Weights of a small transformer language model.
Architecture: LayerNorm before each block, rotary positions, no biases in attention or MLP, attention and MLP in parallel.
Training: a variant of SOAP for these matrices, 126M tokens, 3852 steps.
Each number is 500 + 40 x the weight over its row's rms, rounded and kept within 0 to 999. Layers, rows and columns count from 0. Numbers have three digits each. The size before them is the row's rms in percent of the matrix's.

# down: layer 2 MLP down (transposed), 256x64, rms 0.105, rows 48-147, columns 0-63
# up: layer 2 MLP up, 256x64, rms 0.104, rows 49-148, columns 0-63
down48 113:469489575439439570470453465445522537568496453550488469496498511446569551512532531481541479525484561504548464484465517473536476457445506432485468515541549516514516560496511546419503546439527537
up49 098:578453463495463495524516506546503427444511553465488525490544495533508497488478496462514505551489490467438473463465509342510548453468495448559460509473478539474560505501518472482505552447564540
down49 100:640437444537522522505448483447501473523510553459534470512497512526477489548502503479503437517512551536476442500459455552485498466480509477506404495553480565487559478525457521466563557511492546
up50 119:553477513504481546497545509483473414500519460542437372443486538565522525473444486569493480536525518487505529484394510536583488529518506506480485574432521498541479500474448503488470512503507487
down50 102:476582462494496509526506546475523545503500473524553512485460512583471524503492461423546457536529469499490446504478482503453584409467498549565599498503491539507521532485508534476551468485594542
up51 091:499516494488539490429420455507507510439439447455518509539542522482436496531472482409523454486510429515485498435418504511545550505474477508542461576455461534444523486516487511553551516570477528
down51 094:517508509545493536500482494543491506512505416534526447460535489510453543470515447498477548396483490486432528541526459463493432518517458506429453494517484509528497488500479465547520437387407449
up52 095:496534491480443477514506517457489542414500435548470483427494494517469530481503448509453466509510531491515506584458432468475501549577510530479483555475495494536468390564483419479456456503549465
down52 086:492480489496447461457479497514512442471483455549466470565533548520551497526485540484509546488592462452477588478561436485531549553523517431465580473492551562491544496556556506499512491476560504
up53 115:523485504468382438474491479476497527494526446582544484523510495456484505492527534531544429502448450524503509599564457456484524500479510546546477466499520486493543459544446596539517545506460494
down53 118:493467481492465530394413511540495462488480447565472489501453529570485475493563550504473495552499548545538500482538485496477501476444446559536511416503498466526464570519478495430556528503565528
up54 110:592518531604537460498506501463574577511527470418467494513481542471515451417501506555513504437461505484510532472513457514454575438544523451512497458488439458516488506513490504487448455472497493
down54 126:513464460618481551497529466500579549507493407499476511540452493454457464443453562542495516474457480513511497502537437494502505466541483482430504543550470618472512508472479495525458486476490511
up55 105:525441499492531551477470540573543512532540583495542475465481541520597446495512541455550529542510473454501540496563497447503539511545535548486455531513512496493495504500434498560505538512475376
down55 093:484517510417480489491502426494501547509539467549539507473527503468507497446410432508515595493493542500512433505440484555503471419539494568516543504499507489409512473533438497490527503478491588
up56 106:531544513560467481500514483421486473452529503480514487498520455520487472492458522531499490512425421486533498514454498493456569493450451537423516425548532504416521434445474545555482476507433574
down56 101:539404477487450488468514527513478404552505456450481437395527451559501464516505496521518452546504567546587456473504414485494500503513450457536482482518489529484489493452517507491502503500490573
up57 110:517485511430478506467514553490511475439428452578521505508506538480491523503570528524495577534415452529521549525468523480556580468405516443525478550487474543534477478458510461542439472485512522
down57 101:448524502469500497519519425497521525515497496470549558479481504510510540531428469502473443436491460533465460493535554473588469576444558567453490433515499496550544460446452411517529526518468521
up58 092:517440512586444495537478455578515486575572510552476474498516454446468471511501514486520560495538494453458475522519515532542557464449491538571499419504560509501464453521478524414452490465516475
down58 097:456474504535546468462517501501452480488516496428411520537496540563540499493488576518499460505448513448468472462538498554515502509531491474558460519379548462517479518416462525405459518497490512
up59 101:529519475468478504556503502485524500530457468499555546484561498515525490511492483567456518464507439538450493519486512544463511521513461468496583514466506381428471422487428464542450514565417528
down59 100:464487421490452560489579512463505512414456459418452535500438518533496469447457575488476425482497518520463470444484474470517505503468502486546509508425474510456556424504444530498499474498487455
up60 106:482508439501502479551530462495536477519480476512496438511519552480457536482473476519541496461553474493468541464510451454547385486625563548467497519515441439540487512520510537489593495467494462
down60 095:432490495525450441456549482508479492520469506519489513524484444517525450576503586533419503508523582518485541533484463502512538511468498505531505495492595509516435478469494436485429513556507608
up61 095:424505530536524508458485466472531431582567486520486481537487522468516519592521518620492524517497466520509531594553532496428485498431537457514481487489552559511503449498485513540537499524473519
down61 083:595488495468419430596491568493493510460516500540515538457540487535518559393497487441517542508520516480507480460477454532489446514550464553493540505465464466476487513499470498449472462517548566
up62 099:519506484521503558448587516510527555444561507589511426456559486512525540471516539493476474522507499498519449512488579499526425455462477520521497451576491505509512530560487564507571428524526531
down62 083:502481512506578487580456496501468477496417554510498535568498578456536472439523566461525500482470541507462577479590506516507516526544494461527509471446530556525559514513557532498515477491574459
up63 100:495458484532515465441442511488479457508482498483573545493565512504477479497561470503482524496474518510558465503457420502419562503495491501561521521548512522486514513499390621525575527477550486
down63 090:452510505460495499462439495578443488570450488466488502497506463538556457562502551610457585528539526480517464553484510533585501473493468504488515462439522503594508538494505519465480460520475499
up64 114:570515466519466461489494538487509536591515482479520540521490445516488613466478487439502481510515513524519434554516511471508575504448600497544538530547498537553448491459501577505505502486574470
down64 115:599489470572554436541573571554489518513437490466480527520491568514477543529487480469579555484464562539507487441481489478515501480494516489501560529436491476590460507460549500529510474498505469
up65 103:524447495484446470539459506481507538547493476483553493527565527397478513519480479445461519553558552526495448459433512479481534457497518446460446512426420485530449406500473543530478469532512513
down65 106:565460533554509509485454458481495402517511504517551513530460522452567554442450508456483541492542550483528444528426528551508548449500569494460534507473459539537432558537494553506541499501482547
up66 098:491503438425509479468501524480500511426524522506449567545538575435481454473493473469523513540531491474543445511413483527519469523559564511468488555462475484432460462556436454539504527494432478
down66 098:485475473556495418434491489492481480536469503455436536519483504549433537497444505501483496480415571524591506541461525542431497583519507517540477510508496496463516526499509540440578451571476504
up67 091:525516455521472537578552493522473502455512423438515480473532431460485504398500507530466549478568515475498508509476563513458521442529527460543498494553416520522455503541512521429551572478512535
down67 103:466501451509436430526528455537493492444551478492491610488486515449462496503484476506439534446490520432483504517538577519541516440512496465525493480448481547515502471437426425507464548509578513
up68 107:532464515527444493434459558495540513515490462509555488497536532548514526501464528546569527471505484501506457471487500444512612577466477493551535570476559564501541451469596443525475511526500529
down68 115:486507532523474465462498487554475469469463462545525500550508521543493463575520539471585494508463494405468447520549512435420506462458490416548469500481541447502472569484530463450429538512525509
up69 092:493519521492491560416536530522526499506484460527424443449530507476557514478505452524527413425495439504502555496590519443487481462545459487522564510573508497491522524570561553496500445503495526
down69 092:450437506472497491500485441474503492500454503450502509538529511407548527391553466528532456409545498503430458454526534493477511548497488509460485565491484445522454439528516538562486553514458469
up70 086:515501516579462534529502454458477553557457512487508445573532408516544487438470511538546507494541452503490515531484457453496557479504516505477448581507442488486454496546451569450503529513588471
down70 099:507518490568594521487517507547549417492525480511538511527464459524532468472515525484463513477498536502471516544592480459562528500456474398504555532524521500493479543549480402417491499447492524
up71 093:488506492474502506514472442556580532442463544517530477476516506455469431454475478533518503573516516534535522524497545414528514558565452512432515517546484527499436493508510526539529581488397450
down71 093:410513546491528474479459506446505501503523495511479513570536481519436554501503464458471407513462551516468510565503528449480505487489517516606568427499452444531430542528445467481533505491483545
up72 104:531519509469473445458433505527449436460512479572577558504544564471457527492488532516479536582516456527417524527463515532584537532483505483491482534544448459490469496546496511498430478555551519
down72 106:479461455555428497533532496530471452495527549472487449504471507492461545561466487499508534496535518442455463577517454477486449523590537552444575505527537477485591479454517466539517566542476465
up73 104:520435524539477465568485528483495436436466512505495509442499502436477491528445518492531572462485442554488448495445531490516487545406515481560495478432439487482465433533438509545481515447523438
down73 113:481471561541532490480508512501462416483534541478521578549478518436484487513485510536523627520515474536561484479502511517596530530451504590533529511484490490457462511511461467552503506495543584
up74 084:614522552477445480481483500537439553493506426508502538471510489380481490485501454538425427527559491455488510426484513487491506512509551515498506454422488464462485492471463518521566491502521530
down74 094:448458547437424550506435483563401489504506459483501556446532519490512489517501516558542529526523516485509485496492519530461539533537544441492448402499556485458466471470539465406497474477466510
up75 107:457503440488479505539513456475567451466514523492502472488504555420530512480516496421524479499512410602527506510501478534474551473483531495565553498536507449555479424531527464528584540445490461
down75 124:477526509589478461485481527504501491436538561500572468467474486538565410464485469423521457490532418533496488499468548463557471477535500465458561558533558493520514445559485508497513525551448515
up76 078:575463511578497483485460531437506509496506432528475513449449475509502523545542519464514555504455526484487456563496520533485513487493458487481513478473399500406457508489438482542481439416589509
down76 081:478522482536456499373505476457482523469490506535492548474488492475571543497445530508517496521447470492467486509463558532560447481547548554417466511500444508508518600504449494471490448463499578
up77 122:494466466504460519472540471482511495435498469495583574543521484513493445501520482510527483513442428473425484503517558497465501513374518507532538499504394416500513497533567547507538527519533510
down77 127:493401475536516503524499536460517478506531584492504550471478569547520521515485446506582474539453547500469487517436488559527427553459529570538514430486480494514475461567511523548557507539545500
up78 077:580480450512483460546469475458467514503506594529489469436475533562504431546466526496473415476510553507404455460514476519519509506488491498451447404522551503474525435514508498495488512465517561
down78 070:495524520468542552470509493504468475507526461461463550568530472459433546462588532547494474485575524523553480548488586520498533576497514533531500540526490470519524562463538507537478544580575462
up79 115:494509483452505509424470502447490522495517428461496551518496519469587559442538468481497462567557570491455495485435524505561558495508484441472510596546547504531498433530467497524468513458474551
down79 097:535507491492548543439479492513546537563494463493531479421485569505590502470503515387502502518554498428530544510535539538493529491428538519496529515478509417469516463469480449560468502530505568
up80 116:520474411452502500500443494482462517436509535522498505504573560506521486476539458503575505496516550501502488514429482513466520557571487489420445581480479559414468514537457503551438530521453510
down80 120:495567455490447487509447554495479528466512500512548495533507493435440501529602494480553541459474491494489496594531516558506485552513516516444468478594491559511424506529440511521494475432445473
up81 095:510563496599523463533512536450572525453563443440429562473448466532485557480530535487507465481477484415509494566498496489451500525481507526531519532546442496499580530502522537502487503444518444
down81 085:493568508471416502479550549528467490470468516552480551499478506487542536524565523422494449549516566549463480561543483545507451550546519458554493490490492526484477465510427580445491453467437512
up82 107:561520439508458465571522531522552498450580568500512460501495590570530471500545501529522473479490440485510453523540526479481468443567406562508558454499524475481489468462547548491500498518480530
down82 095:483524521483478595523387468490458495508432503481523528480460473494483502467461476497511470548597529477457524441474522437567456490466512516479450560447438567473489504509496492510520560428528487
up83 100:481520519506514423487520514515449468465536495479577441524509475538446481524446438545626476439445542543443490536510487484523450522450515534449475557442478526434502513501495492523476426493496472
down83 114:522528522449555500524450520567507577462509562488521522516487528542503455540528516534487474483445479466438441408492478501476489404459460522408525465489462521537466480488468477488445487493551417
up84 109:521528449514501503505491457539568544572495436505486475510536478523490545500481492577474575525457485444465530500525501546494489432548540479483579476578491467517513570488524492566464438602517526
down84 104:500488505436539525491505555527486465504520596507538524426466544556511459558479521488533506527486533445477580579449504492528533472449511566567516456453456542581448471497486530484474509540543534
up85 097:478466476563486564562533443444493495523471527489469470560514493512476481523462490566500422556554476575492561527465528536492556562481530578504474435533448482462460549546515502498570457497529501
down85 091:504500501505453531487505510475509453512499464552496488567539505532433535570471487548470486517485466492477510453582545436526507455513506565552560565532534534453443517478561479588473543446511585
up86 107:544442518584518517407511457506523462499517510509493470571428491530478483403506541522539515425489440493476514468535471483519477464425555523431509420559500497505524537509457526506540467494533461
down86 121:613497494534495500524506462481554458489510502503551466467496557505468438449492479533558498469479498545504535578446450535470526513459513561600553543474455521461524481448556429514531512481490553
up87 096:526499558447500508510514541492502482537550426449586479513573475440477506462479470513496489459582383487474468498414530507501423513540418473511474536493530494470470446500519510486490511496528554
down87 100:479500508461508470526457528529432567490532530506578405491475550482442466470522488490501439560535459497503461574496505526428465500441412534556483478462556482515501455498513566505488491562467543
up88 112:499543531450519479497443581440506496477471508552494559533474476510498513426440560587559520498501439474471574481528545523496488514463486471463533518541492605439498488472481508523435513449471454
down88 125:434503508481468526501450458471529499498465529461439449437476445564501512488488550559532498502511546412465473395581473558480517478525467484498588459516500515507486492486506449463586480463520500
up89 128:538509441486494519513510526503534516451550496534429435506532492464554529495498526456479500452559534595540514495441488534532478436542578475487497511481477544559495569493445549412485457468537435
down89 125:453499463523513537580510568464475455454554473543482518496561542475531528430507488528481485463492451501485529500489490482516502480417416449503545404455481513460470514486533514553497512588588482
up90 115:552531505541501495503568473508439484459504453551491493505429474567451537455470461535430467435430533428455438471513557483495552561512537442527530517521484474498458455511557459515461456475534521
down90 133:524551508478493456493513483498519536472532485506507496518500454541452549487447474517578548422442511512449521549455519528409505516471549522588470498541534489511423467418492522485406525479513566
up91 087:519469476581509454509529561460562534498516414424488495511493539478499521513553497499509582424454514525554437522476553419533536468489496475535522442496412469535488519545523502495463533520556487
down91 105:485513483533601513503523489499581504475540516407506540487431489488477505415445465483482548508501443533553471549446527490550494498514513541454499532477531593484519489483392501461507524518457534
up92 107:590496497510497572492532520534479485511527562489457477482544490492521534455589420452527433502511541476520495432480457485434509423504518499512471493440539437510490493565540443512503473426439521
down92 120:471514488489507463395474480484521587493562420559503487508456520505455570433493479438557493450529504558501466529471516439477495536438528505501507509506458552405471467477538530524507515433498503
up93 097:468516491494501513465536521486522415525478492480470518454490415465492472472519470525435484422480478470516530480578417442387501470490508458423530479472487491486422423505485469506456540522469483
down93 076:509418460520484528475464487525430536458504500471491415589484576491496489526526491516543474541504519417426480412466524528554500517552468470473486563559499459492529530503518554483486476451468446
up94 105:526520529478443493524532516427493484512546499575520533527493493507501477448520463568478471552390463419543445478463469547495492494467554512473551538552548523481556549522493570436457553516497524
down94 095:497416387548533522505527481435489548505486485509495442477509574481450520511558559417494432532566501463515425490466488546480516457478545500451536460530473508486475570548486500508535523504533501
up95 064:548487448548533458479418474484473494432414523579514547519541548501500564475469456411518486545509457502442444550438508508487550527483467523506518482460487527442517478530521448465559544488506535
down95 068:506521472519535407451556503510482468506459497504413483513415440499474484589495509489430445483457471507464490490525473524436451422575449491458476491509509429486498521560517486489483483542459453
up96 123:587490557615479474513575540510580546508542509559475474551487528461520485493461523458485519463531484478471512564552499507536471512527545522467505411510476475509562477498575520489513564486476456
down96 136:514566530591431525492488497521489553494494483543475539515508494496520487376438552456460476572508484566514530441490481457580486495420517518505482454431476453484543465478518503540472500533494477
up97 115:448478495552488485527561525469550502426451519527473470577550506491474537508452500487520463612466441474494522496491530476418506476523459517481424461504512497525512430512452579512439529469567508
down97 105:489533528499564457533476527455462490548532512520452543470443541502554503542500469445524473407529603540428484465507472538494467547521441519466467413564472567530467460513528486489485474510522467
up98 108:559557480522526487503506484498437520533517502575543541548507559493475552515493492529526528550583576542470501448548479422465495495479539564480409513434440531487484451530499524501502506434441510
down98 105:410515480491459522558502547560418445543475538507470529490542481566462510473540493488488458501552466492474486478509565486527458526490514603452425475418489468543543500474430502467458537520495497
up99 098:504430497464463471528492515497557486473406415477599429502562489471486492488515515538527557494500473461524562474548495543558486452495465503606477503445489460476480485456522551511489477522441511
down99 104:460411512481507538495518464448573531418454504533527489472518478589488504443472473486561418542450523482491480560494453557538510445474475528526462484453524448490425502515505540505550456478449482
up100 086:537470481515549423496476517484507527450475423440540483539442539465461560500527465576525511466412496469414486510478491538561506511428506442522438506483456567456510545541531471516511456518507483
down100 095:416529454583545480497460488486480495426486444522524484417450504462438507524526476537555538467518502437394507465532509491554464533505518488511469514469479576566541554551493518508542496494467496
up101 119:517446431469442488516550503550473462492548475516530458496540591532491442523435509463505486538506537485511474459458570517550417440543436520498423494554487447467484491544457512541556492512469523
down101 128:562523477529492494556499565561508422511564498448481442488461525448512481482558506496476506462589525555447524501494498479504476508550560520475447476466461554520561545481429582512540480530555471
up102 082:552485422499573475606575497500506448536498538493485486427533517536481530468472535514438478533474492481464511406507518501533539491514438485564520510460574556507474549506474506517539481496561561
down102 084:443455498459444465458447531474460447459487512421480492503454431450456435530529476470455516395498514517494502489461483449497459503467452497492454413533453427448475466481526459532493481552496496
up103 113:498473478437432485527521540475565500472457466508483505447576542449503509521458560525511544456523457545536479481488591463543511424472494547513500521560468467529455546404530505513461552497515437
down103 120:450463517442449540564480542481492581443515506463583490475514448519489526478450548482484496496523481568495476550497474431544611453510512518397553495509481553526499523524516470507552519504509536
up104 092:489543461498492555469534445504457455525434439512492506569520525540541470498566493536528508460506529493547522448486461474536527556481565486495532566487505422592474583534497448500554459449480462
down104 083:567507496454566468508519566480564502556515544457437467464507550505523482511501523454518471476463466495512515539581437560486483463511438454469547502484496604474539467488532489543495527578561544
up105 104:547529520499480455508480504516468513555514449522539567449494501482510494481475442532524422455530551519480524512472494557581607516526479492571486502450506611475520568500556443484507465459487528
down105 122:570516493560475450491523396400502508478492454456419541519476542480520469512438434484533453464468456534552477448455496524471522503449525516519481501414499538476497545488479452483562494489475531
up106 116:511550510465504509516508485444509444427520499524445526539469484551574504492465508494514511507529502555546463499536561469504516484547529466436562458598533517486369476493466448541547540492494444
down106 094:431560480479469509456471433533510480475530510524525521530427486505427507544495547463498447554542490424478531528541435437460492494435454536484488520439493564471479505496530581476482463510476588
up107 106:537597482537425537571448455434470428516502485553518496523522496500461525461467542415540526473520470482504542492498501524517547464512503467496507518515551494418590534536503513489509517418524560
down107 120:404509507524459506517495429488448508471554517487536457476495525485433449486508532448476529478444489479462461516491509478509587512517467390493440567457556456431558528531487487524467561486516527
up108 097:562573442520491567461547484492461504421500471483535438511527468463520520448495493461529521474535538539529466441515469493474459553554497523548449591527432499441482536482506547445473548485436480
down108 100:566522460553493559507463496569522507510505441514545397455511513419493532501466497499478498509481511440534509429587612459479424497488496495533474516467521482514528483480490550441441531500504518
up109 070:511475436480552550537465495436513491507514486471514618522511488495505429488486496465438549524460485467420502495524535510435495424396506489525484436482447506559513538543470495473494504454562512
down109 058:529506475499479466463457528500509520476510527485489453458481534487465486586467511547472487430510516480517508442440505470450460547588482520398479562500541466442507478507440516469461490585415444
up110 098:512462487553489470579544524453536513472517479501475472537500512493489462511497492524525508473425560501384511506498523464473557471483480464500443409555498476582492551548501432431471529429464477
down110 111:464490614554488559512559459504603534592540457511509524456526528517490518508459483488463587501540497486464487483532524481512498541552522542517521529550499541515485576535524541454538529529529554
up111 114:503561485506528492509509480436500426531508434520527517467486485513553562459467419529479472522537496440492537565416487465558574453472522456507554552459517576556528468532488473483525518498573485
down111 120:578474508504481535532501448469471424513524471543503537448551573456491439496439431460475488459509458437509550530505481515511505492455508536535529548511502517452567483555537485478511534412563427
up112 095:527530522466544544525505476535541499511502535588436424458531496537463455485551528483502482522522521453506474485506548595499540603518555553518476514516537547505551586536535479466470497434465471
down112 087:517532531498587514572505513477418451431543544463458559528492540497504537450408535472550493442565499510557484477514518518494492434469530478452476504461556540521543521470498491437495534530470561
up113 126:577531527517578493515478472522544533487524497460464516560515528554478533449519489551527511459434420484508479463470526532483484504482554533499446516458536550552523539510576494440455471454600437
down113 116:491462486548554564496541451465487456463524601490495416479582527496475467446466462515585528470588490516527476560465534473455528553574494518535459494536498517484485501491442541485508497540473517
up114 099:521447541485550501527558454529531538625482500485532508489503530522483539482505482504474435438492501470496579458510496521478499556584457508544462475516502525518500517553441525524516471601502407
down114 106:521541496452499552496507501539454434534449483501484551530542536528557486548515549465505527471455541500577508551527437517451488415480453505482563531550510401510448471492541462471518538517557566
up115 101:485539525512443447505492580425455493502549495559416518472530554459521565533399496497467463510526518505491512418491527531519585481534542513548476505518442520533492494499543474507477569456448511
down115 109:536474505533509475485476476489512483561517481475447435501478520527480512542459544401557500541579482455564417519573479541475544491530550476471519522604489504518514430510470523561521503433496521
up116 093:488448478492505469463450423485539509523471530549493535525472485521469460495499454466467443489536456494473517476462490555569520543412460507517529467515577465460548491528598560539500602550502517
down116 097:494429505472547522500470522498495507523516466607428507525471447460576491449525506478452475394506414503424432513530463464460471476512441451500494502481484465540514530480474497461436502532520520
up117 107:499525528512491458501515520479544504479451532560505490451539473479524484533504566476494557503437410488575594563487478539500570463447481578452483492503484489433519546476548539543505569501448466
down117 096:508532434520525493461587516492512567515497516536508491497543449477500603500501575527503484483505516539539431558523442483475531505525415495553482512503448490454438579545483425529491498429498495
up118 090:501499549498492449491523520465484468488482502532558590537435523584538489522500442550477499576433474550471541527501494502559555531471514443534520520453539548461494540543417587527473521515495532
down118 090:487479478537436489471429434444470465505554559472496525490381484489522467570470480490499523558454492474518458381425498487457529475492504514445552494510498493504501437486468472474469512560488513
up119 075:459377468516533563490529466471501494481508503474487457480544470493440486569465522534474472513490443597444542507505521460461521443504460475470458397569462485531450460519505460524544493508512490
down119 076:516465483535476449508482480530509495556466515541426478511578503482453509487567498436464504520444517433554454523528445463413476477499523491425495479461565504437553478467461534551435450488494446
up120 092:595586543484478506484468509527504542540513532472477485498533504496486553553506466505491478505472611531587545537555502545507413486515514515452421499543517497420520501492497475559441471495457503
down120 087:458419498513496509493476456494478488556439519532559505497484501513474454546477487580564503497527455446474521423541498533498409515533560404515497558458487507595520510500510502484483556566530484
up121 115:555514434520418492558514451499556501500496521460489536527477552565493520501467452483551529507542533462534526448500549488455391450594496518507545547536539467464462524445434528524486493466511515
down121 122:449566550477591588517450514464481512502463464561531418519518496510431406511562526512498469490464529508474486491460444532482510465487523429497519550486493509471500515566444421490475471527515523
up122 092:474465513425462456433422494472566554451470526461523496493497458536533561509474490510494508471532467506562532472528558555485516472413577469562515501542489465503462509586542556485529447495524527
down122 091:541412515461520477521528516449425448529428550540551566486448498513533490492401458470494524517450493526404513476569462501533435504493524453507493469507530536539529483505581514538488519488477500
up123 101:514533514574552450483479489450495506467541509508403556477500549492503577477556439446483453451545539506485590548506483458467469499513562426443478465541530505549494436510500496536452515471492480
down123 095:449502483433398487425529509452492538460473497547502525462520483496532512497470572457484548526548492466464550485443483510533474532449463511543526465453451472527439546505492515411567428548487480
up124 107:533549540492467482532501475493437455579451514519456522560491555485456543522505457508524460501525485550522536443469482518550536546448525559500441503560476467486480494532445617426465452511499451
down124 094:437527486465481514463465500474517416554475482472483531464478502497442534518465507477519427597526474486425520432521449529504500542486423535507556535497531490490471546458460450468536533599535538
up125 110:575494550448500463540515506468532580470460449506520426498575510455425544463510480527489484491506512472534481461513515454445474519510513467593473538460416455537481450556577518490493522520547516
down125 128:456517523518551465503579538569438568447487471542533425490465471477431528446491491510455538450457536487533415488525538456450535553540514471537507567517507494522567448498555523485537519521510509
up126 092:543525472437533527574486493436493511520533444559459448511564504500519531548463464546451459551537488491460497538558510511549439482497513514475527475486563486414492456548488453531523452513398542
down126 088:527480474522514519533452531498507423504489494520452432529571521508427473560526476506491501504486469482575545495586382482482475502494478475455483487503487448432462502533565538485564529582466489
up127 113:488528472411480479547484539479456500473452513529514525558541500554535545522523495505563469519545489482439431516435573548526533493513467499505500513501560518453554467493437515553397489414501541
down127 117:517519509449496510513483498458535507543551494519477584561500462528547539570606451467469479440505509522432470515505570509506562483581467471479516419525567464508520464486474522545464530529546468
up128 082:563550517483511501521522570434527475541513533498465452504415550474515488544488464485454490484441541562499436550537546489472545414447570490484485516476465495533482524509585509522413540483478530
down128 065:515500502430464507548526481411524505529443555520521537492440521508502470527474608541527471471516494486580523493490477511538547541547487449475491504429448463546573474427530493505479516587482470
up129 087:539431430430446461408543436503461516475481474501594510484512447515536516535449470516453450498517486550442495483499452444510504524544435473445542533562438474533481456518477525518478487509490485
down129 095:465443455483533511535557501542410470508461465496487489568490475559538487453508568515466558483489568498519402509515462423476492503445480435470470507482515462484506527447507521553495408467509450
up130 086:566425547468470501443460454485465501564452514465537484612497477468466498530490475542542478472515474465448451485479466461539536505534464503507441499521543523420512512496508452570600475523492461
down130 099:556570472485451490428492482511413476501453457425492492579522512517566525517500517534514522504496572543509482587473462501528496490491488569542488522524525524482482558557522507535608518522559521
up131 087:494509462409540463494496500511474455524514529562520584406550544499492475504516462498476514558462537539510421511480537610478531475480501509448509540479512477455487462506430465542455564526553507
down131 070:487453434579471521564503497495573545428494501420468470516417469500472535490496532524512454412558499476509513532527513467539509506576463505565497528521505473547594515517515485482555467513531461
up132 091:430515454436504429482476473478525533499487467454493527591453488494541493519562459513544500395508474444537462583477469474470534524565512471482491458488460480523494469554475488450516426441463527
down132 066:569455533582500499507480525570528484526482540527475473471519503555482470533431508416371505509469483486422593431542508462504469467503500532483499501490515584459495495524461495515497522541509511
up133 094:523511393475470524541509467443572524469534467494426453487514542449551531507482485469502527517544496496533456470494529470557410459534492584538488456553471503461492493580564556500495450481504515
down133 104:531484435564460512532518479408536518503447483501470481514513549514495507482468402493497548522503469473529449439490490509492459492490474468516557474601441435520423506571511579515496507545446495
up134 077:479518395542528515490549411425455482503452546519486508430572481552512504452478504511425522531443509514475544456451507545530471454518507464505474516446519548503510479536486438471515520468529586
down134 078:580514547499563547507514610515546488519557524509499519584499521511533483596518529538533504468563508505548541494555568499494506538539530524534499474540510512533495512536517550598536483563533503
up135 102:542491464548487417546447499481565500500463526478454497483515514520522547507525494560479600480444462548480543491562556486435494477472591470482508405520508478542420530544532476502466529496510485
down135 106:560492537519442477521515525447558527583500493455623503451518460524510492479511531490528519410490489431559498557484465480545498539460488505537484504447495436511468485452506516516453545550436550
up136 108:575469475504460532478496536558492503480523480454453448472489517508420453499465533480511519480522539539451486358567559468470451477527466540524438551531456470532470442441516510503516547518497487
down136 096:525531447518482505520489471494508465433515477473469518533468499463480473548525485534427494545468485563573576504496481463467520557486487471474521421423449506448555550468490514512520452620513564
up137 100:512508521466531421548518525521467547532554488547581577554476453538476485499551505571504482496513539511527542540510447478611547565568491461499535494560525507468504526493503565482505538489540550
down137 069:480414470555480532505507591523532535527517483472504486415486588525545478487489529473494497499494452559446441486441536523446485469463530493477485471473550503511430548550429498455523480482470586
up138 107:531446513470502426500504453474533472495483592530577397578517516499490452564440478515541531546472505461443511511477552564495486517477492532477465505458531502460526520485505582530554549505445507
down138 107:535516510512486462510501526566519444499470526482527457503434477492528475509468529552462423556564468449475548570546519537491506494511428536497467583550475410528535534533549526539500437515452563
up139 105:479450486510514466483407512507471465580476524552507569555505527471486456475544457477555525448483499521513543560453513446483568537476529459488452543527499509459458542447411527553456553508468458
down139 097:498502508515497477440491461484525527469490491548505502487520508516519494537465423458478535578543540430504447454485598485538465423410474450543577496522564517528537518524522546502564470543498560
up140 093:527538463453486526448485503468467515582538491529566561486485439553446469429495441473492464564479531449504491453558500477557448513525505443525507576490466544521430463434447511530501490552506489
down140 086:472563535524559578570573490521466538540449495551457511485543509516462563487435493499498470483575563516490486543451540481495461608570453527489480468571505524495511467534466510478473498537511504
up141 087:505465565467473549572490472493529459571474557504487442428519532564581421462507492515498510513454455521479508491467534489554495500530518459470558517543609566489532474463471510518499531515440475
down141 088:515549491535559523485512553513468522430528505473497541550531484477444515565492512495441473520544610550571487505449489480461466495473514529420500432444433464413527546516517550475521509471511512
up142 098:611515553599525562554518480453483459471496462466572501450572509505442544506491512501496515550559471541496451430503488545548481473497474473497479514427443484511482532463544518541531490485547478
down142 108:545413552574564553500505515517498447517525514509530543451535494550520544506454489471514503570476436499534520472467478550515490477428559434581444534454417506495516515511530489479503476427527504
up143 099:497470403520448473517413491510512474419443468543550465514605550534502560474474520521495505518481439499473536505452513504499505504475468499532500509439491498499516473480458538492415608505553514
down143 081:492509533506532477522432524486469546508473492431562501524558540469561531559494472523566596535487525485417510490459532550510554492500470402538515497579529518573483470515466559527513486466480518
up144 097:554535478545509505475484540446520501467504389498522524454512460514496602444451546545447419497507499535479487485489498481477567537435477558523493483507430514532537465498467448443447456449517517
down144 098:546509542564552450509508580491487544488504431484549537528531503501540540536569495507449442576503556453476503444590551563480510529511497499531450543535519458591481481517521510519499539492467544
up145 087:526530540543430496425539531516533509482504568458457517504486526540426563469474497473513459434453506489468471492530518529492442478580560509573474578492482547489496437419532510441470499524501459
down145 083:485491557452488514505488475478453451555478520502422448475526449493493438489477482492467495515439542421569458450563418503504505446520504430426536551572499500485529497459457551535496538547531496
up146 091:494527511464444457450472508498498479473519437548497519601521460429519554423586470448485442469482480414521543475512457458494523510463489492527443487482456480498500548438532457557452471484463530
down146 092:517503556488470473561501453531443518502484537405544484473496429474444507571577476567510519509479581474514454490573505490494526544525517500565491490538524587545525473499474456530515544546466549
up147 100:531555526479486536575506515450408516509509536509437492519482542495547429489496472402475487548571483527452528541482535545500483438575476518438506544512560492443476538524494497550481462440517466
down147 101:554533479474513431428437469481479457415500531435450488463521533488586440520444483504532580515470531485502501517493517463487488465537507529539411493441465543535543497471445457462540546501496540
up148 086:512516450483510485456519557481538522510488387492559537529517487500545500447542486457489494490538544503592540487432456468509490475435467501493451465510491418429497529522468594433502460549485498